{
  "n_layer": 20,
  "d_model": 192,
  "n_head": 3,
  "n_kv_head": 3,
  "head_dim": 64,
  "d_mlp": 768,
  "vocab_size": 2048,
  "activation": "tanh_gelu",
  "norm": "rmsnorm",
  "norm_place": "out",
  "norm_eps": 1e-06,
  "positions": "rope",
  "rope_base": 2140.0,
  "rope_fraction": 1.0,
  "qk_norm": true,
  "attn_scale": 0.125,
  "bias": "qkv",
  "tie_embeddings": false,
  "parallel_block": false,
  "init": "normal",
  "init_std_qkv": 0.0622,
  "init_std_o": 0.00983,
  "init_std_up": 0.0622,
  "init_std_down": 0.00983,
  "optimizer": "adamw",
  "lr": 0.00238,
  "beta1": 0.95,
  "beta2": 0.98,
  "weight_decay": 0.17,
  "lr_head": 0.00697,
  "warmup_steps": 578,
  "schedule": "cos",
  "final_lr_fraction": 0.0,
  "batch_tokens": 32768,
  "seq_len": 256,
  "doc_mask": true,
  "train_tokens": 171300000,
  "steps": 5228,
  "dataset": "wikipedia_en"
}
Each number is 500 + 50 x the weight over its row's rms, rounded and kept within 0 to 999. Layers, rows and columns count from 0. Numbers have three digits each. The size before them is the row's rms in percent of the matrix's.

# down: layer 3 MLP down (transposed), 768x192, rms 0.0575, rows 476-604, columns 144-191
# up: layer 3 MLP up, 768x192, rms 0.0844, rows 477-604, columns 144-191
down476 107:472511535519489589503568549541505506497497553610512592522516470521544568678583480509487527415513510500543458511427414441444502528519619489508461
up477 100:499470553541527496544435532502503492448468446329489449482457485416482459502455484475487520500508473529495528445487344509550534505495445501483608
down477 108:513587488498561380489475473478483568454509428437547531500540467466519547507529466502533560541507449531460514464508467580518481601523579435450508
up478 096:504490501567503522567521457569513418485429526546526409489590572504517499484579458571467518650575500476526467535402476567467478336501474488513469
down478 100:528484442492496478464486536480540502549482590524500538566483514519468596528564531536448479487529491425488491528603528473554467505459499484566479
up479 095:527491520501553475478483527570514536475475561496547474566496496417583484394410363475506477534483475459431507521465496533513492504448533537507471
down479 102:479454460538471551519472522499580498408367504443542399506373515491505481454543505469475500523430493463476472531501510500596464464563586461597477
up480 102:559453533487477504491466493517547479500518488421508427440556529496495489457516568464477531562574479540574352465482456510560535494399530471478593
down480 096:558516445547454455492539481522548578547482528439526592511506483466479514543467510405508505455487484407436511537465521491451406509543518539526549
up481 109:476458542548523439521443552461480463506474355553477582459479479515484583515464497457541527477497474478500516544491481588510521513484486413509510
down481 115:474480566502498604432586476506480545504496530417504491486522484572521523491534501465528505474459502473555503498428408541467441486531447492499526
up482 100:455491482504508474540434525432436564492470404449477562459573528484514489482503555523580481551470612508490553542529512552591598504485543470518511
down482 106:464501507584529468548530551528501521537440482533481487417482397466502504535423491515554490474499487544473563510523475423445462513437516501478504
up483 107:553482485503530576569477533524442530466504532504416491510575563501504558518500470464628524436459556392435457606492435514524447452565369481460504
down483 107:572496464516443486493508588490460478501548565551502600548627531527468568546550481446637483440491487546532442534463400537579473465543462571533510
up484 098:480539580514464510527480409476458474596446457518552505631442521445536576519510448453525407527497460545444407527571504526518413411540570457466502
down484 110:430523508507483588515466529457516541491619515545602497484489464531514513449605446440437461496506602555495447486561528428503542461496426525481505
up485 107:466462557497602422564492444550498475514542511466493386557485586559450512495413484485559465561466493491547451474525471456582510455398540538472570
down485 121:540557395508459463539518389446515492533475650479515588518477499509549458467567463581526481438492481543559548509483424474489412494450493488463537
up486 097:526566453624490477469516485526447601452503551498477387514537480541530567501469499506446550443497496551444486612479432472484437532470494421477461
down486 079:526524453501489511420508557551483430490519498554465608493488490516503448528478476493513484501530519466467452492517512298539572502440439560524496
up487 094:535436470514482568512454504546488527510518563436549526515511473516517477446550436467464537459413524524529417536503395483511511489432474491512486
down487 073:509482466512537437426550550493535495516502520595464540500530545490520494518386472474488474497515499445483518535516491313518493467520537517546510
up488 103:480534556461551432602406586386470421481481383546532582476677511516477513499465517437470501495553443494489509496513489554552526522457385462514480
down488 114:538479519466554506520586527458479494507552538479491560484533533568475549473511547415390486472513464525507456568443491477409570462609428590537514
up489 103:499498560432535428504465559540488423488429349482561530496508507564475529503520536550476512441482535425485487560463493590582490520529520458487500
down489 114:577509405525531548526540534491502467516512493488583596496497449523483476526564466458505525488427586491523431460464409468440495478515410559452511
up490 099:475445539505444436464456547445425471491395502449500499528523545594437511411544478491528554485579364402531561476448516511582541553526527461432473
down490 100:488503420451493518514448548534447574548570447422521519500585530450600528472584455462502566474510457495448493554465438503493509512544449506486580
up491 109:440416555526537479579450518469450459424481420513525516533550459575555453450435477468458495497489463479425642608474470586555456564439556427492459
down491 102:528513425532528474329596546595531462475544510437514562417537496488521487546467524499458501524563386444495424451469469374456559534551447508616550
up492 102:509430485538498582589428402480513513539489479560509464587490509544499465457525426425530498599512469472460525486539511538489523416433475583507527
down492 101:541479557513588457395493467416428485534467473538534452510413478491457545552537523574491508544442483507488508524499495488447450541494510476421414
up493 107:434543526471525505500430549528488519484496390468483470467481406499670492505452584518580540546518509585390508458482408505505468506469538485473517
down493 122:537515549550497635455533516530455531449486554552561554484483438545528406503536508507550513542519519603460483494442450484539481463479489506565485
up494 089:530431561567467516529472501544514577457478511492470470575445424547496587467489539506580495525527382485496595437516412503575461508461507425529506
down494 090:561514433525504509512544435468505466563471489520468533474495532483438487462414445583469516533576483465429548599440512490483520483494505590580457
up495 095:508433634509459494488475474514470566517432487427492549529485499457365533463540543462512459478564384426537500518537492521513546567487492440436469
down495 097:509553446484606460502493485435529545481539550333478479444465502539480552492579487512496527384567467534508566494523441496490498555519477566455509
up496 097:536454503489566554493374521468473482497460407522522528595456603500502546470461550504489450487483461490448582548459533508473468515538527385585493
down496 102:535477524501452523496473495542519554503566431538478539484476499534465467567452510570502516490477430496442480472511511485522539459622521640556444
up497 094:562523575548516564547415496522550459490479515368515400523484594530472491351487551405494442531495385537495495567542441551459485517436606361539494
down497 080:510452497432519452456578546400554480513424525488573567405587460457483454573493456566432549450522548514489519442504612469543498501583496584468429
up498 110:435524538536460436518480533557453584568522480488477588526525413409467360513385468533555512482502544486513549492549529441475529427445565466535566
down498 123:474465553479475535535443481439441424448473567474450527476494540511499598524562566446477482484503494567576490495485402589533449478563489473484478
up499 100:534431467510521451488508517528551525487535429492485507506482594554533549509526371465510504583483477506439553410512487580482536501483508490446583
down499 106:534512438577471574548526386408555534547505564560454426526459631516353498478462474433586519389432490546503428501504441509482440513390422423472477
up500 105:387397556492496440517345369584443482536486441491427456530507381477446506481481577355497479521562455509481535390508580557504507459551408487498568
down500 100:505496418453544506505605527487521595480438547436478470411494472499408467351446509463566463454541459436517479486486598520501450478429467472598510
up501 106:447449531489557498432285423505484509356514408513472534468476489512556518518462398500561566522531498428486564439469451579477576516482430559445600
down501 108:498534540515459441491540566436505520579466539535447571530442493485426582411413505409557477515494499607443432485581528494520484510454466437392477
up502 099:566539517543519508486489524513456510536497471548488552429454550523528546452475588515517575523498429463511504549497474555588450442470569545476459
down502 109:530500479543474438382525569558479452524485520519481580491377511461504479481455525481530543495438504421460410530586486504504526560508447481505528
up503 106:442616517539566381532389578591535558482507425505562525557468552502566487482493478427557480499523487500505507568562524576526541429512521551550485
down503 102:557427500512546518438508547596456494499517478555498494493407479517537368413435496445513515560532466437532454543555505481462506445582430474607463
up504 104:533531506582523445538533459539504497498471477508476497500622564487506482530539373607566495542483503458544545489605481599468452387454531463510486
down504 099:519477456540443526450487584499471580473573486456627560517455470507527586489627459480492474465485499540495430478521480416514557508526431504538470
up505 106:567355540465505546409481506487475405436496500415484534515587515536515483411543473433508467522558533437580546426446421521493466499459418454490518
down505 110:479520433511544486432479599443525415532463440564461530472399401448492418499517449446506459482491500532420465522492439449565504469529482569497555
up506 106:525563546550576462524420458551455630511481461476460465549555509484508461473623479537471544566409440429517460563540530567508566504452580461493515
down506 116:557460431510499502434428628491515475449517647525449579442533564511546418544448506623472468559553462513477463539557448530525480439465525473495475
up507 111:562476430580517579491423400516537557494416525470496497520545497646508593411500447414591470447516567571528492563448469536450568439403396472401497
down507 075:523503424481509499436548584480516450494543544520470606499502549511490464514417498490538500436492489427476519507495457263487483507503519521569523
up508 102:491471471504592515554461436466519486499478512508438491488615575580599515452477470439588395589464503441499389514432484525512519528449474552501498
down508 098:485490428457436587540526518585503474527422474499424658435530509519540438472427504451537449461581509484513537517554462506436590504493444570499593
up509 113:503392529525516451523400445530528478501504478529540590453475592513560523398460576487542487529497512436553522591407494579425555460539497482517498
down509 115:591543426495473418514530411490515500452511608516529519497505432408525558515487458587467537512498462483477522504482491598467446524526469478541519
up510 099:528472509569502496536559588514571456486424495502517490470455593503593568540527516469608444520472506531527509500480492551453459496463581434444492
down510 084:493417425537536474435595525494518558437524443576497474559495466481437462500613528559502562401531512430515464510547448351562483533558471550554527
up511 108:547503431519476575535514474514514632423497590524539597509471448584448559455505513467584510493540547578564511502410545503459512520472387584502444
down511 074:484519399497509479444557568525510489518533534558487602485508520472484502496406507495505527485522481443506524483489492258493515522502501491565477
up512 101:501470478530508479498461487457399533561442428430515428466564587493551465525483543532503503526518512538530578436480490556464504480445501410526523
down512 098:468468448458518424491603600544540491496526465553526527584460412426482510451492492429452474540491493495482476513613554356540445507535557561505548
up513 105:419433453501549419578467481501548578491444462533531486534519450540550425480485472578462489483503447534463500533490506528451512434494509485542498
down513 116:584496468503475520517521518532510412532497560571497509523462558522516451523540528532477463421544420544438505461471529493505450507462559494523489
up514 093:492505496494618530489369460523467527486475475477459507522513463473563585443432558516604358537436517502592429536560441531592406508543448537453563
down514 099:527453480505495496499377529467524422526543540446469520410530444506497548562467502502529528517534529461418500464509514489582503483487538520465475
up515 102:424544495471621449546524521486436528510501562497446398469498528498582454533474594530549503512576483493549542451447473508515546486471487522555528
down515 112:613483419489458529352544471493488457493506528558474447538476406466511470507543462519498493420481482546486375494531617471484537518514498555528469
up516 093:488455450518479579537534499446492515557483510443513533530508435537425527477470398465533565442474545505544527519441430508426486436518521470494511
down516 076:464431466448517482396561578483464487423551490545478507438536504496442468492546540521508512515552480472542464502473492252492509496547483505554554
up517 102:501483452438554539495390523503492488543518504547499544506431540448577518567538460513540547603551541511471508413408562557487446370506446456548524
down517 105:541520484485452496406521499394535476525478521524579489517553380465541528564590443549445560503471427390586566500464541455456472521466489512479538
up518 100:475560527513544497550500474460476538595451447475480425526640533490580444445453434505515470555404508493421444521511442514499532461443501588497553
down518 104:535497399538505447565591490505549502516443559512506525479543523506551428459540525526474503606508512515528556471493396504511440510570538562503500
up519 095:440518643561521488509444439475472429468520418524586479563473446561472406509448468469560498602479467482502561495564520575558518475538453453526474
down519 098:495498486486524487540520540457534517473537503486560482490409474511555496530466560522407561418507478611479520489527524543446497483528586454493456
up520 101:444511502489531429557474554490475578479435390475468481538452509499578506613474476506496519518544527510529583609585483589561574471458509485502572
down520 103:551512449572473525468468352542534494513476486594500390520451430494578447595428524542572469499424472488430523534463480414560496504404490553458549
up521 092:461559523433481487533444505513509442526599473492463541545522438427616347458465541540481549509391489436566435417552422553442476493409556482526540
down521 104:567542435522425535542473420494547494476483486501552453556474510525530458539586508706422521528509513516551507471444486544553496484558512529452490
up522 099:501484545546540451529516455477454508616494466495381486508550552426448587543521518490564400507477469515474415514543525516553489472542547507468570
down522 093:558566492486540539549538486471503474472517586544396508517625453472535520540569550487448468612602529474535477546447564561537479520470495527533558
up523 108:603506459529447518570495473530548536519480612527411495484534447564422496422548475507504498444455512541515433600376457457459484462427442476546533
down523 072:501507443529516493424563532485469464519490539546495585480504521493521476500415469486512510475507508408496539497512489268553520483475499489544499
up524 097:446464551517553530500512531488432525475540477443517554483490465522500510430503527419674520541501510431505589611490551553507606476544523394500482
down524 106:544516506444487458549511520498555518499521476504517438543431488515490531476490496503474503438504523548457536527557550519503539498511513472440485
up525 095:540522552426497454600444425467382532538527424557568541575545483534430471536504495440547457545510433488458444501526424612483562523516512494504550
down525 095:483579444502488599567558496529426596517498517441519519561571555461519512447679520532483490578502461445483491557475565536418472509601479559505473
up526 088:548381483508537493559438520538474579513441451402592505540504436530489589445481458506537424407539521560557500549432472568479531446449515402541505
down526 070:491511439458475525446575554519540463501529538588522553457500524538529456530486506525513444506519462427470465501518487220535500497517457527501507
up527 094:498439504546454477494475536492495479622485494519527433522474494482486597456416492569478463455508490511467484616443482481419543591483582512468541
down527 089:529448457492515533432601529512448451479485552467566548421532535513515511482609463516492527441519498520448528545519474371479524515564463570550533
up528 097:408536547540608484591408516523500471438405404461479377514557489506576433507495449516518531557481520474391637480540438610461592497403517589499490
down528 099:504545429511464514426543409537522564476566594627550572470490493504498504490576533547477501540571472525504485448512405489555472509507494508500454
up529 100:478465544522536549502532441497475518485472457552563703598440477457521505511540578478536540512527459438471488460578465557568496490451566569466449
down529 102:518465510517480531555522475502467569538522582478529552473582468524472498522520572506442434512500414552524503483511422615434455485493496448544517
up530 102:518546566513513524535477541517436562498468498484565482535513585489441572479550513501503438515469448605478498483532446492437467517494492528483417
down530 098:504463491486485466482571482468471461571439498454478524341501467453638586501585481574498521491510484568455512472480518443432487532467509526471542
up531 086:568429506548482528511472469478439459469402539458478524487536526575553579445531551371608490454507591516523397540394406478482512527416485503484531
down531 081:467490453528441461463493551483474464501496521601463546448553516427498447536440521593502567491529522442457484493575464243534467487504425511556497
up532 094:508452525443504564613488474503579464535521502543611464509469446497568431455423522525462538571602493522474507443518555461446511507447448417522429
down532 087:461545482495460479496580542519494523469551578502475618525491462517507551522614581488522504453467500496523515500497499498518488554490473582611534
up533 101:512560490584499507572396422526530458461471470533506529524514461495463502449493532502507413515482407429534444527471518600536501502519459490473487
down533 104:574499400567527504574497493410467590500518469451469578459519575503440545481521422477528489471490523511485417501467424501577499474508499574451445
up534 093:506506574543450520506506372467420559663485520448439496530472617481479575518525532516443452587538466433494511435507495547467401517509555421474445
down534 093:446503452501464461513522637488501525477499504475579536432579428389502606475570524491399546530545482612420436477528493479488469569520454492499534
up535 096:455427483501493578590426443505488506546524524473498513556457507573523465486448604397474420563472430524487469515518437530460574488520507483476478
down535 093:549482504542521453478471573426576483482484520570395511422464497516501416510455494515525444465451509481501501502514566398545529561558501564584518
up536 096:576467538686527499474512560422537567549523522485447498403610648515519591438477512532543491488585480497533390421567540450474513499538524462533471
down536 095:457506503536500538514578503460570499467543604582582539549580489524439503403512489484546472460429565519488435466445513466400525484439431534543550
up537 101:406474487463515406566510630541494439487470511388514515467430501455494527505564503534512456499419588583498529535435497602449507511452630377560485
down537 094:557465454467523610351541442476557556499443485517513527512496481523468501548525505503515483476520465419433466501573511420504485477599509445449554
up538 094:553455528515514582567449500548405537459481459465420546504469540453529493433471442414590428523480500464501389513516487535617538442427443588534506
down538 084:508529635531467487471553562387516527494442510491443616509455457463431419574428483517457503505458576508564510589497489438511527470496529561379397
up539 103:425476539504594550458415522533474569449504524610502473525608530534585438484528500502559527597448524457476490508500463531543569505392498516512614
down539 110:415465521461468547531544448504522562501473523570500500386500411526511502531455409552423490468486489519519507464524509460460422561414545549512483
up540 099:516469503489598481519451494522458561508445487409476424562493487545533576434478498553510499528520531538536506510486336507445493441463555454565602
down540 091:560461467496572533501588575617541362524549453571420501474426457484501500511508504545451517407506470491456548482570569405588502538534529547488405
up541 102:444565521479503513531480518518460651514517440428476580528435492451524459524429521457526644546510445438467611480473403531455470409432496484556539
down541 104:421503379511532450610538445536462528504444466635481499441502400494488432507488523552442482517456450501516578528498379614508508486493461570537531
up542 101:452452492400457505458468397558491519515532476479477518559412463470504435435480549496472511550479505403487488520474528465594480554458544531507506
down542 096:477474419486465503314591483515485487518462533461539491556482506534545455520544528500438480542485531418508476473496480443426479495443632514550511
up543 102:474493519590498429413430445547535552492452524495502513505491504471626568538449590526543485519570433502495465412578440547462513535490549476441559
down543 105:494481490540446483497598476490528516520600566479495551446523478462595536529551478619453502465472481588475471471472507512527533490521528509470517
up544 102:561522473516508546499440380479445426529484471545532454520430616562584452523510558467559488591460497489472527502385441539531506509535491532468486
down544 097:519462425508493455541542580479457518493507576586545516446535469455472489559585534585460514466407492488529497489544576481429468494550465524511447
up545 106:463462505582636443504483508470535482444502451560487513485527579530503553532511446458518523556558580499473387453497459538512475520463480550366562
down545 103:529449455543492597539581362464537520462479534472508536568515523506360394538511539463565444462487517548495495470533392523451483523493547488491497
up546 083:495451490592494541507473505469518616448441477499514543524471501504537491446486455399516519526517489508475428608504478485490504478443346580421447
down546 071:427445446480522475474549606540530459523555487558522546484509490475526531454429494508498480460470476475445515526532401339456442510543593437554521
up547 097:509493585467500528496476496561483578531441519495516566484438425436425521505441556425556438527490497548447517495475461452498537479516477407445527
down547 111:461552591524538476564461479516463501470502467515486525435501479429503379433503452482520494408506518450520584544539446549476483509567551457483486
up548 099:495510531448493487573463453527518451464465511577507433554569480517450605482530467479522478545539599514449465506446476502511499409403470431563522
down548 087:502616431506537523475609413510474591476479463536471485456476481492449480481524516515528495493486478349563471459490482489540507424492451547478474
up549 099:517559524513535471486506519559488473536606476470389527566572434421536455412465583427552399450532463476489468477454607537503495539505575488363470
down549 104:523522378516525573581531526501505467517539428485506447561509498513600559441440475500611495400508561454466443510485684544573489479458468465418498
up550 109:477516546553603526494508529449440528555470446550469426485543568490374502462470494523515445622493526415479444481473500501486542529496540562510516
down550 143:487516562517499429459535623395497449539546457585485453425482538455515420586484563569502463634486479522488535464509550439540471445442497531493495
up551 103:449440505446497405437466492558461508477458452475433653493535614528558512442476524452568446539492493478477390441549462527463555536527540482468487
down551 102:484488392504554544498514511463528532502481438514520578444494532482457483487520504502541519506571519496515435470439442378436556510538509553467509
up552 099:564506468494580486540521571505516433370455496524343587470541516467523534510410582542473401511558493419459529525429415646503551476470393445504527
down552 106:547464510527523513456515527439467437547548532511483497544524467488496518574453485545510507470487454495464501500473450602484581516542448534569492
up553 091:508432538546518519437496494504489433547451485407444396503440475569567512533457503514493470550425433415471483456556525477541380493515465470473418
down553 086:498517432445483561447585613618499568547519536597561570433540445408544546430563538612426538498465535501577428483519545506424464553603496577482465
up554 095:482469562529485550432470540565435536563563440554512584582443479539508452424482447546589407548467476366458403482525521460461395461443534484482523
down554 085:415590494500511457470438510489455475554513552521443551505441487495511539419566516566490509535538521491520504503477494507494501554540487433487456
up555 102:429442598456523546478389591510466490524529480505523525628536496523514478424520565438458470527513471450393556555459537509515459437474372443507493
down555 112:467496528556468456537540515467536430476473494512493532422537515511474565512498498447527543514528501509490481545467647544516471500632472493499485
up556 110:430535554442526432502441521529476480508531415519525491519557433492566450476458527451522558528487434494518492371606501528544521468589529555508467
down556 121:483446421506451502519550517540520485534483628464437492515417510518414448467507503439454449464555442528522550498501498459514498479493559683478449
up557 109:481516476549533463540451582562484426433504511557518544486518460508565533472522528467525501443518426524477491537505491583601500585488524528499480
down557 111:529520514471522557551536520550481494531497495561581564521458482536580442555488496452565530420511486486513405524485470455445514493510475553507457
up558 105:561469604636562519560512498512523435461525447475564524544458545517469394522542482477477481536599432470473500511518515548556436517425575526443432
down558 125:528505412486477470503491552471541577423580543482691535506465469448478521534586425501439488450440528534518448463578511433455488479520443498523472
up559 091:408512492479536472536484493537450530465520450361391566491513467443523462547446505464542552518593553429515549398523447446467566546527422568558588
down559 090:481565501501523528443586517402474472515460571592558485494463476465435531518494460532456510474465526558471495516535500503544398517460478466554488
up560 104:471469567502468392600505484493484540547552444573517560514537533485588568517445490498597521498537489581508497518539439613576455486524600540506518
down560 108:637469520491476655422528499583528539475459562574445515506453470542509432514442488540451568531479512449576552522439573437521498491465504596496486
up561 097:443337387584489582553511524513450521481541501527573498520481587552421443446493507460553538529401510534477484458511467447609499468526495505475478
down561 090:471523537505456521493517404459455595518469513554521532549534472536398528530475577504430528416572505457559491471416471391508471535487555493479537
up562 099:490540537516595456525525440571497536549521535576493443500545521454530579416450497522553512489510551521476445507529451536508515472518562509528485
down562 112:525519458511476528502421430486460449467481447524529517511505478521492471514448459455489501411505510459548521507470441587530480524459515539490499
up563 097:456540600545517489625460577642519499488449540467605413553490460501502420515479499547486500485531521587522572491522454477471466502494568435582499
down563 080:460496344489481497442526428480516528601498461473611631438538518487512504503522504539454502508510514444490495520495487380469491508566426609516534
up564 102:516505520477571475524415623514449538500537399506480413525474452536610478555452410484474490542538570449530484481573479553426575398516586428555483
down564 101:464492437521492516480598476517473490529434491475462442467439468507536449514500485602513446473447533489514548545501493471467569544453507501524510
up565 107:544370637484475480607472519480420554549536444510508498471580505444436551401515473487483485511603457418545575427537498483548500502453505418489465
down565 108:537503479492483548381552490490497632458539453471555649492517463581544470434532458464461564437512504533473471515532500451402475470499487571509531
up566 101:420489584538543564487394486479482441450512455507577507559518579609564553484574525456523477541513440406533512604505465566570480502431424472470431
down566 120:470521509528470476545354526398538450411432455453498500491502517554593476513491497466567486533474493569490545464496552558607443497549479436454478
up567 102:431519552541526530626425493472475491501469448466577440599473529541424510493504478418527538529462433482478595534470446515461462490436596351424429
down567 096:561514369543433381409523462547532544500565461488604536426478505493485433592553442470449526484500468475491435472528526426452547512563456572534561
up568 092:438544575445470395514420523505463534464542507484476465609515503455452380496538616328559481501515470432501411487517472587494593422503477456526498
down568 095:521514516471514452601468586489489536521481485424521511496371484491549519474521563419465476419524499456466550462562454551461488506563558532485497
up569 108:548519477521529577542485407543499619523510554471470492472501519514475461481495593566515488515538508513524462445415465524531507535559497525432523
down569 123:503571426547518526510502499504480415571459532490491489477391576529500484489452479534490523415478575464610485507490488519507527468429411542520443
up570 095:495549472565519490461428459570430511571455541500518539461567457534496497414491434393578532524488454503558410568427374506491430482413518421514580
down570 078:444460471480499474483576542493593460482498500553489564485465494539571487519442457544473477491482509455471527466510493310533522538530523556530463
up571 101:418601527507534476609448555522501459496467476533543456513577523581474530421551436473554465475455488512514548574434546537509456495468496583562388
down571 103:440517550504467519564567600485432473486575511534513644392472520525420492582522511465599504470467489409491466567568445424536528447522478564443430
up572 103:446537454493495394569440519493484533535501472430528561513499479513544588417539490504527410485548495474546531429435448555551559579507509506481511
down572 107:481566554461464528422489398496498594553467615513512447549556547547512462491533519482459425473530470447517497484457466445480478459529537539495483
up573 091:502539493477531508518431477463455546561497447378455575555470424362517438527579476458522515469573522514551579407539516523515449427575437430483525
down573 102:609512497483506504443499504591519473528462561511498434550464472517524462485524549473519523531500478546506498509452642447460534520513479433519531
up574 102:465479554552634577457384485560486578470523510396432488518502499471495448442515531533478570542532552477492496496446502483481481441494459595516516
down574 113:524468455474412516590524611427476416493523503595533549560431503516542536491517479583490492528488470672483575495537579495507527516450536512587551
up575 105:514546477550525529505504497520554486493424511502489512454557464453560352479502490584530552497453445488548524480422523557446502455418454534512517
down575 113:439570537501523526495558438502554506460529512528499498435493474547483470507467544587528504500519441512584452516616549453532460530504538461470469
up576 101:438521552579500553512466520456462496558456474444528469503542549566515407493503441512492509608538477454502493543447553545500548569575510552468420
down576 106:489499397494507452482532446467519527493560527577550538450539579457487495433618550575528530613497534543497514514504457403525514517462421636508470
up577 101:425584528573530488554464486536491466450488553398502473576486548498594484478562449494474549453523442506535516451485441574462437547435575431472515
down577 095:537423435477447400430575476509500473533603497548591557475522523528488558557570500491486491520525460555492498536566484352502514483644443545521506
up578 093:439548557457536575551453497571461383552410386461547547605442461550604501470456447518453394557534497429483456440530447516473473488525512429498564
down578 081:474510416515457525524618511528519435532499464534483504522524460498516442479528526513471512432533524532374517559515526449504539520634457598467514
up579 106:473442466538445403534409516483480500449479566534459570521509427575534415477505552454473529503481442509479430499517431513503444413471498435599595
down579 117:517512476474604540500535527554450535548466446459452516528499542517539425502470532456546532458540504495507469446507559497475553524441533545463519
up580 099:433522597437569454529426447480495522537490503483532404471517551530452509451448536509472554613574548416586505466494487542481435511547455436458497
down580 106:493525471469483454540555524516480573514529448624549508493476564462605561457431487499456524524501455557521444520592563446487419524511499467510458
up581 095:434451475539573599523544474448407602548530524505498566473446439503534470494509473498521526448493485519549320538432404474440438456435451529479442
down581 072:462469431478472449428555510471492478515499558574481545503477474469512498495422497495511513515475487481475523554511495292508490509524548509627526
up582 110:554477554449478548601494438588494569549507491494478493532577575501495627441498479444535489450461473453400432527520467515502426416587532461503416
down582 110:473566479468501478445633418558462508514429528454518711424469458497491462570537531515509487521488496499491493482429548449498511522519522594494430
up583 108:493525496526469598499492483518540512528465526460419518526477424572414528508463527495562536461546519363517547536544431528547470511433490438460461
down583 097:585499355541543526406495486473483437440451595576468621450480488560485512536575511456627475518472540486514496533456450452538481540471486502571493
up584 109:461558557572448487508499445492428426467491509460431512606554547539488527488461454460517509543445495373601491469459411653527546494405413492426574
down584 090:577485422519447573487518467548515462478480507527505627532487562551461498555541465396581532461442492472513497540501482454527510536459440635636542
up585 092:463546516481489514596530477561451489501506539401489538521568583401466409532504489525466511472512509494488484521487509551511556501555521394478533
down585 104:434475443440470525605446435515494481470569553491530560624417550498441466540488484463444471493483504529525373456495484611546444494510519549507559
up586 103:516476594561581452549480534502526499563486491394452535520480575497471539429431459503562498447479455532490425472509545510541425495571503517499407
down586 099:477509548502507481413546545438496570454532568550501447633425531476510505452467542466507536490499491436512443527578551508527513514549379531516471
up587 097:552546570558465528509452484600453585617504507418504453543468510418431496449408509449592492525498497481501482569612504522533530492439474484435524
down587 108:606480547422467547529450493522489392469559589469430455395555550473639511505530535544480488584488549456451546479416396533533534476565544549509406
up588 108:551463534537560505534400517548475436416526462509531498490470454507597538450559518502507490546496474469474551394413436553550634529497456457482519
down588 140:489540648475472479570445536485496432541397511512539494594492420485515439484465546535494481513530471623496544497522519541560531542447513475493416
up589 095:468537421531514480574501478491516605463507486474589555505464456488617551513451466413543553482512511497512478552361432464498524530453491508518510
down589 072:460483490501485516449556523509546429459506530559500578501513550550502470460475514538493497513457463439443459484498480280504491484525537512611486
up590 099:533530512529525521426517498521495585590494466530434422540493547518414513468438571518477553621429485487449543570494568499654528479481380551412478
down590 113:550467422534373516424568454529480447520488525504522461494499490457413426504447545501454541588516475422464507458513541474535489508540467525510489
up591 102:525581614482476538470487528608524577569465379450476488495488469524442433395377544497443470509534430480564474484496439533509511422552445484454528
down591 124:515497429509496526555499603525575541532426516524442542535475468450479437557463462486379517410470447440512602534526497558482495557514441633434525
up592 097:478503617557597491573508517413484514634458543477549511508487500428428649513504577485514448547532486435553567555486572499562515606561548491411431
down592 120:456537436466513395474454599455567542444617511466663503519455471473511540464566417475473494441473488568510436474598505414432537500502422511518503
up593 093:511476526508547505503516496524532449616511483520490443490478491434506450523514482513541500450522455533537424505493481492497486428410451440516567
down593 096:488537388517423537430539447504501545424526520526497520527567506531520514525629447506513530521555419471568523536469471395492472534508526465401466
up594 106:498443627549586546493501380527514529560489438480458459542571477537406478305409513370508474462522509530486443531506460491576482433511497512467415
down594 120:541485350451474517430464400567510501476504554453503502489493593470550534600496531535476506411454484457530535496453442527469525495538494532506562
up595 098:537482555538475513491383531549435518385521463450415364491579494571516427431437536533446482522465476498441529491524420505486513544509488477522629
down595 090:439533471476497470476548487428500502528488571537481599512634484574563463462443487331481529526498541560555547546545468540541555474533551588569574
up596 103:483515587507606597505488473459522562480522514482501418554559466497521562436489464429633464556497520542446459545515494481482505469543531550514448
down596 122:473543439445467453533491461537478422517407509452397610507493433537546435637510529548440509516548556493460553463479490442469468521466497563426457
up597 102:403505569569486574508514489514402475514477501544486579541392472479484571502370606496529474470519481462505529458482469570566524511537658521514514
down597 112:438481522521463452474510417515455529494626481413558631455525508428484496408487493507431469500458492446453567465551499564509550554531499526552453
up598 092:578398565456431552429464493536504474462518522455524547567490436621516514394504551401589450402482486442445499464488373512411509484478540529511534
down598 087:493482415506522429455571576389519467504515510578425484470541547528507466562438478589483461505528514501591508509521505274508491480608526489504487
up599 101:509566552518577496507472415507513500507461415451557575585531538582457520502544553515426448458538438459484509584548524612520505504543525477418445
down599 111:497497442489529526427485544455557622420583544501687557537449495476475519515606442440468511477492522527504448472547501448477468500511433455529494
up600 107:535387459583463533509440460504491569561491489508540490560477463514519532459449486416574453428481455561523474516416422479413469492474523470543534
down600 076:517538467499479496427556534441522481469503526565499547503423509520499475501401446501519474477488493446501521497493502253541531478473466498526469
up601 106:558452530509412560508503489478505623419493491454508600505443522461473533511402510438600478476524481452498489442474493529460484550548486404456548
down601 109:454555458495464405584499392501476559487497543457511494459521503510557497522437534575551489528493514582425568492440585521451567492555541419559519
up602 098:519431530445492471581428518506601542499437531477475414540486435487497599443404581464535385497500482450466400546477451566420479545497527396512451
down602 080:456534437480509550419523522398506477418531507553417565420497562503440397559481508454533510486379499494480470553497513352565569523500586556587548
up603 104:482525511599506459449534429499514426557487491485530463490543486412506495408515479485537453461503489518586512532513458496425497419543568480480525
down603 102:480505507460456561513572619413521484505501558552494521446500504524552443452524553593442490437524549357532543515463513387525404475523485581554509
up604 110:383527545551520474528405608492516514439453408571457471558485524485476611524541435509559424519458516494478500574514485512493466550472523458492524
down604 129:392549595523520506446464559459538453450467473594487468623523536472437458466518435510551524527481517503483454509546469467520560524483440461457536